Weights of a small GPT-style language model, trained from scratch on English Wikipedia: 129M tokens, 7868 steps.
Each number is 50 + 12 x the weight over its row's rms, rounded and kept within 0 to 99. Layers, rows and columns count from 0. The size before them is the row's rms in percent of the matrix's.

# layer 21 MLP gate, 384x192, rms 0.139, rows 258-269, columns 96-191
098:49 66 44 38 79 61 71 52 33 54 52 21 48 57 48 40 56 38 69 67 42 54 55 59 63 59 35 44 58 62 65 84 48 30 50 50 44 46 48 64 62 57 44 51 52 57 46 55 31 59 72 48 49 57 55 71 39 69 55 55 50 44 69 56 70 52 46 50 40 47 68 60 41 67 53 61 53 46 37 34 58 64 51 43 52 37 54 61 37 54 56 55 55 30 30 54
097:54 47 47 68 40 48 62 31 44 76 40 52 52 59 51 24 48 63 55 43 56 45 47 65 52 58 77 47 54 50 73 51 25 46 56 65 25 53 38 70 61 49 61 69 26 65 46 54 62 30 63 55 50 49 55 54 60 41 54 57 25 63 67 42 55 29 42 52 55 70 53 55 57 43 53 82 52 41 48 39 62 37 21 42 56 43 24 38 42 39 68 35 75 70 63 78
101:54 44 52 62 50 80 53 46 50 65 54 51 57 66 39 39 66 35 40 61 36 56 40 40 40 43 48 26 44 51 53 53 58 64 50 62 65 64 56 68 58 45 63 60 34 58 52 61 76 67 57 55 47 30 42 52 85 49 45 46 53 34 47 74 54 50 40 58 39 34 38 42 62 60 43 49 68 42 39 49 62 63 62 44 69 43 53 43 43 46 64 25 64 46 40 59
101:33 54 51 53 47 38 57 59 63 60 46 59 43 67 45 42 57 62 72 42 48 51 54 65 54 50 67 55 48 51 55 37 35 29 38 32 35 25 47 50 42 31 62 61 56 56 38 49 62 42 46 39 57 61 39 48 48 59 44 66 50 63 35 52 55 36 47 51 37 41 48 64 62 54 46 35 55 25 50 47 45 53 55 51 48 56 79 53 57 40 50 48 75 56 36 51
100:53 49 58 45 60 48 36 47 55 77 55 57 56 70 44 62 48 64 59 27 64 46 41 43 62 71 50 61 50 45 50 70 58 63 42 85 49 45 40 68 38 41 30 43 59 44 55 60 37 37 32 51 46 55 71 50 53 56 22 71 47 46 50 34 48 52 68 48 44 46 49 47 67 23 64 40 68 59 60 50 49 43 50 37 48 47 35 50 54 36 59 52 57 33 55 43
107:41 47 52 28 41 29 26 48 51 47 34 53 63 46 39 47 53 70 54 49 42 51 66 59 61 57 70 40 52 70 60 26 41 54 58 61 63 43 42 74 43 51 62 57 47 46 48 37 51 43 39 18 54 53 69 38 38 48 54 71 56 28 48 50 53 50 55 50 40 50 49 47 36 53 66 38 42 52 63 42 62 62 30 53 46 64 34 37 77 32 32 43 73 38 36 49
101:50 51 28 44 34 66 64 35 35 48 56 37 32 69 22 30 57 50 72 49 51 73 73 51 73 62 39 48 62 66 67 67 42 38 47 54 45 63 66 41 48 54 19 38 23 46 48 42 46 66 46 42 50 74 54 38 58 60 42 43 50 60 59 49 38 38 47 39 54 34 42 53 49 48 54 61 65 38 48 44 58 46 50 37 50 56 72 54 50 26 69 72 45 49 53 52
102:63 67 28 54 44 68 54 46 42 48 28 59 40 49 45 65 38 60 54 56 79 62 44 48 53 63 56 48 45 59 54 65 38 50 37 45 58 38 59 48 43 55 67 66 38 58 75 60 26 47 39 49 38 34 60 72 67 61 67 55 43 51 47 44 53 50 66 21 47 46 55 50 40 47 51 52 41 28 52 38 62 49 47 53 33 46 63 33 59 38 39 49 59 59 64 35
102:72 47 43 50 43 33 53 41 20 36 66 59 31 61 19 68 50 49 51 39 57 55 39 65 66 58 39 39 58 67 46 36 36 27 35 45 46 48 65 61 37 56 59 24 62 48 47 45 50 71 42 46 64 56 54 58 34 46 42 65 51 42 53 35 27 41 47 42 57 66 33 64 53 40 68 55 36 39 49 46 40 47 46 65 40 53 67 57 50 52 55 44 51 43 45 51
091:31 41 34 58 55 33 51 52 60 47 55 42 58 28 37 55 57 63 61 48 39 39 53 54 55 53 58 38 55 60 33 52 66 25 67 43 52 34 73 56 41 72 46 59 19 36 54 58 30 49 50 47 59 67 55 38 46 42 26 41 68 44 67 42 42 20 48 64 51 62 40 52 43 53 46 38 62 37 46 62 54 52 77 55 34 38 66 73 61 35 36 55 45 80 46 35
103:42 65 54 54 51 60 51 75 32 53 51 26 78 67 51 42 63 58 57 35 41 61 39 46 50 28 59 49 40 65 42 46 55 46 51 54 60 49 63 51 47 53 54 39 49 55 27 45 43 53 58 55 49 58 57 39 76 48 50 61 45 69 45 32 65 53 54 53 30 50 71 47 41 63 50 64 41 53 63 52 49 41 54 56 45 57 53 49 30 43 57 60 71 36 25 49
105:55 44 42 30 66 63 48 31 64 25 60 75 47 47 50 70 45 48 44 44 45 41 72 62 33 59 49 48 31 58 74 56 32 65 44 60 67 47 84 64 60 48 59 48 50 47 49 18 47 71 51 47 38 46 22 37 61 37 48 53 29 57 57 71 44 36 68 50 38 50 48 74 31 76 30 25 34 65 38 53 59 37 40 44 43 41 55 50 62 42 34 56 63 52 49 40
# layer 21 MLP up, 384x192, rms 0.148, rows 258-268, columns 96-191
095:49 58 25 51 57 55 46 62 49 49 24 58 66 44 34 56 51 58 42 49 59 32 49 36 51 66 41 79 69 42 55 41 49 64 51 48 38 47 77 53 54 52 43 48 56 65 37 47 43 62 60 49 34 55 50 59 45 50 45 51 43 46 50 72 47 46 49 36 53 74 53 38 34 61 56 50 45 68 41 48 50 56 49 60 35 64 48 47 21 49 48 55 78 42 47 47
097:57 34 48 78 37 57 66 40 39 82 53 59 60 39 47 32 45 43 48 40 54 64 48 42 60 60 45 36 39 49 60 53 63 64 61 65 45 44 45 62 48 33 64 42 53 54 31 67 67 24 42 49 49 43 33 51 51 41 46 70 48 53 40 35 56 46 36 63 42 63 54 37 47 53 66 71 46 48 38 30 67 53 34 30 47 50 34 57 45 35 56 33 56 50 43 47
099:50 35 55 47 59 78 57 34 35 39 47 62 40 58 53 46 46 49 46 34 31 45 45 54 77 44 47 60 44 76 63 49 49 47 53 44 38 53 41 45 48 70 81 51 39 37 63 58 54 43 35 68 57 39 36 63 47 52 33 38 50 43 38 73 40 51 50 42 69 66 47 42 50 59 40 54 50 37 39 60 53 48 84 20 55 61 51 38 37 29 25 54 57 56 52 50
099:56 65 61 49 60 43 40 32 65 54 32 48 67 74 45 34 56 32 63 46 55 45 58 58 32 66 57 47 36 51 43 65 51 44 73 45 44 49 52 65 24 53 35 30 40 31 59 25 48 60 69 58 54 67 51 50 52 44 62 51 61 41 44 38 33 37 78 46 41 49 44 49 45 37 41 45 61 45 22 25 40 46 49 47 46 68 40 53 51 26 71 49 52 72 56 30
101:55 37 37 44 61 52 68 56 58 51 45 58 68 46 43 60 50 52 48 58 44 46 72 67 31 57 56 28 48 33 71 53 35 48 51 50 55 51 51 43 44 51 83 42 35 25 49 66 51 42 42 59 41 51 48 75 35 48 58 44 34 60 72 32 62 60 39 60 44 48 68 54 52 47 54 36 36 25 50 47 79 38 65 53 48 70 36 52 55 51 63 39 40 39 53 52
108:62 36 58 58 62 42 42 56 32 49 62 56 50 39 46 44 36 49 52 33 42 72 36 51 46 46 37 48 36 48 36 47 75 40 46 51 53 52 57 45 69 44 62 60 47 65 42 44 50 74 64 75 53 41 49 25 34 50 67 45 59 28 62 47 53 37 53 42 62 71 57 34 66 84 51 40 49 49 54 52 46 45 49 33 53 48 64 48 48 54 31 50 38 46 50 57
107:51 47 62 51 60 29 51 41 55 61 53 53 38 41 42 54 42 73 46 40 50 67 66 33 62 50 50 57 53 55 76 63 59 59 61 52 52 34 41 29 67 68 58 56 34 51 46 51 45 42 32 58 54 24 37 41 62 61 70 30 68 60 60 20 47 64 53 52 66 27 35 65 61 60 21 54 36 61 50 58 59 38 52 46 52 38 85 51 44 46 54 36 42 51 43 56
097:30 61 49 57 45 50 52 51 31 58 74 45 50 44 51 52 56 70 42 57 37 49 43 62 36 37 40 29 35 50 47 51 54 81 34 58 22 51 52 71 47 42 60 48 57 19 31 52 57 57 39 48 73 69 51 48 34 59 48 63 54 45 50 40 49 52 28 31 57 68 64 59 42 48 54 53 49 54 36 62 70 69 55 65 48 47 74 52 47 34 46 83 51 48 51 50
109:40 36 66 81 46 46 49 57 70 52 58 48 56 48 40 38 42 48 61 44 25 77 54 33 41 51 52 63 51 46 26 49 45 26 46 64 62 54 45 66 53 54 51 42 47 33 45 29 48 55 49 41 37 55 34 36 23 60 52 43 68 49 37 47 61 41 63 41 28 55 50 49 31 39 53 61 32 40 50 28 35 43 34 40 47 56 60 53 19 60 60 41 39 48 40 30
086:46 41 34 59 44 39 35 46 66 65 50 77 42 47 39 62 62 58 61 38 33 39 31 36 47 62 50 50 48 62 53 39 44 53 62 55 51 56 48 51 49 52 53 67 24 67 33 55 58 70 52 48 37 54 50 69 49 64 36 56 44 57 60 33 50 32 53 68 58 49 53 60 37 66 42 49 61 70 60 32 49 71 62 52 27 44 59 52 54 39 43 48 84 53 52 59
104:43 45 27 44 64 41 40 48 49 53 30 32 45 62 14 65 44 49 46 45 70 49 48 59 47 39 66 49 45 59 51 75 36 23 55 43 57 50 38 31 54 40 49 64 54 40 49 29 58 63 41 38 54 46 59 49 70 52 34 66 48 44 77 32 34 53 59 57 50 40 39 65 61 65 47 38 73 48 54 55 53 56 42 57 69 44 64 51 39 46 58 46 64 57 50 50
# layer 21 MLP down (transposed), 384x192, rms 0.152, rows 258-268, columns 96-191
097:42 43 62 32 52 38 58 47 61 53 59 44 42 57 40 28 51 54 42 58 51 61 25 57 57 41 59 69 60 51 57 50 73 41 49 55 55 34 47 35 46 42 45 30 28 50 63 49 49 46 46 57 40 63 52 36 60 59 49 37 39 54 56 44 31 71 41 55 26 61 68 47 64 41 52 66 52 42 72 61 43 54 73 52 36 64 43 56 44 51 80 41 47 35 34 56
101:49 46 50 56 60 65 59 28 45 39 52 59 49 44 33 62 31 35 33 69 61 49 43 35 53 59 25 40 38 39 45 68 49 58 80 46 46 52 52 38 51 52 22 55 49 46 46 47 64 52 43 35 54 36 46 58 44 64 51 55 60 45 33 32 50 22 48 33 47 50 36 41 36 58 54 51 32 54 37 54 50 53 28 56 56 56 61 59 43 58 38 52 43 42 53 31
102:32 36 49 42 46 46 57 62 44 68 44 77 40 49 47 58 48 66 40 53 44 35 37 59 68 45 53 52 42 55 72 40 54 57 41 53 38 57 50 44 45 74 47 58 35 50 55 35 28 72 65 65 55 75 51 38 36 48 69 53 62 38 53 65 48 44 53 45 67 65 58 70 38 60 43 53 52 34 54 39 74 54 51 37 54 51 51 54 77 55 56 48 45 49 59 60
102:40 59 78 46 26 40 39 54 51 59 53 67 24 38 51 49 80 54 44 47 47 65 51 44 36 41 56 39 62 55 51 64 69 27 28 40 46 46 43 64 55 59 69 55 46 43 40 43 60 35 45 62 50 39 38 41 49 60 46 53 61 55 47 45 56 35 34 48 57 41 35 59 48 35 43 27 46 47 51 57 53 70 84 72 72 35 70 55 40 59 69 65 50 36 56 67
102:54 54 66 73 43 37 30 55 55 76 61 63 61 27 47 56 46 39 70 38 62 58 43 61 54 47 74 69 65 40 59 39 54 76 44 45 60 38 61 59 49 31 58 24 37 52 53 57 25 47 58 53 41 45 60 70 65 52 55 57 44 49 60 54 66 34 38 45 58 45 40 78 53 25 41 51 70 39 39 55 58 53 66 44 62 30 49 43 58 41 78 43 66 44 66 45
103:33 61 70 46 52 35 57 42 41 28 41 45 28 46 36 60 37 28 26 47 38 34 38 55 48 45 34 44 27 44 48 39 63 56 54 57 34 55 51 56 55 57 59 54 35 56 37 46 52 30 45 44 41 49 48 45 52 55 43 55 40 68 33 27 36 52 40 29 39 58 54 31 41 58 39 41 30 45 56 39 40 62 34 38 36 40 63 48 68 60 61 39 39 55 37 43
103:43 63 47 65 57 29 39 55 64 55 48 36 69 65 59 65 49 50 56 57 41 52 56 37 46 64 28 65 24 32 53 44 45 44 41 36 49 55 39 41 49 48 52 48 51 34 43 44 51 46 32 55 68 46 36 35 44 40 62 37 60 60 43 60 63 54 59 53 59 44 37 55 73 51 52 60 61 59 18 46 58 55 43 64 44 33 49 33 45 56 72 46 38 66 54 58
097:64 63 45 34 66 45 27 45 59 27 47 42 61 63 49 37 49 60 59 60 48 44 65 59 55 42 49 47 54 34 60 41 52 57 68 54 34 46 66 57 54 46 66 44 37 49 49 69 52 46 47 60 31 58 46 50 52 46 65 58 51 54 60 44 60 79 32 50 62 25 60 47 42 54 55 46 64 46 56 54 50 43 68 56 60 60 84 68 61 75 60 24 56 38 42 52
104:44 66 63 47 36 61 55 42 43 36 55 70 67 43 65 47 40 32 62 66 46 37 60 60 64 46 48 64 47 28 64 41 25 51 58 31 59 49 48 54 59 30 59 51 42 39 63 31 38 46 36 64 36 50 63 65 65 63 57 70 42 54 42 16 54 10 44 51 54 74 46 28 64 60 53 72 60 49 48 52 53 49 47 54 60 31 32 58 42 48 61 53 46 48 61 57
090:60 58 52 29 57 43 38 59 62 45 66 34 45 46 63 32 54 46 36 64 59 61 63 38 57 47 56 35 43 55 44 44 62 37 36 41 40 45 55 60 63 61 45 51 43 53 53 77 49 45 48 43 43 68 59 58 60 56 35 41 45 40 59 63 60 01 66 41 61 50 61 33 36 36 41 59 48 57 35 66 51 50 32 64 53 20 58 51 71 67 54 55 25 67 32 36
106:35 56 64 28 47 55 71 43 30 41 51 47 41 40 39 42 56 42 53 55 51 62 50 63 46 41 57 33 41 52 39 60 45 57 31 49 43 38 62 28 55 63 47 50 43 60 53 59 50 33 55 35 38 33 28 43 43 52 69 47 41 83 50 47 45 60 58 54 45 58 45 43 52 60 50 67 51 57 74 30 50 55 51 53 50 49 28 56 51 81 51 38 88 21 65 61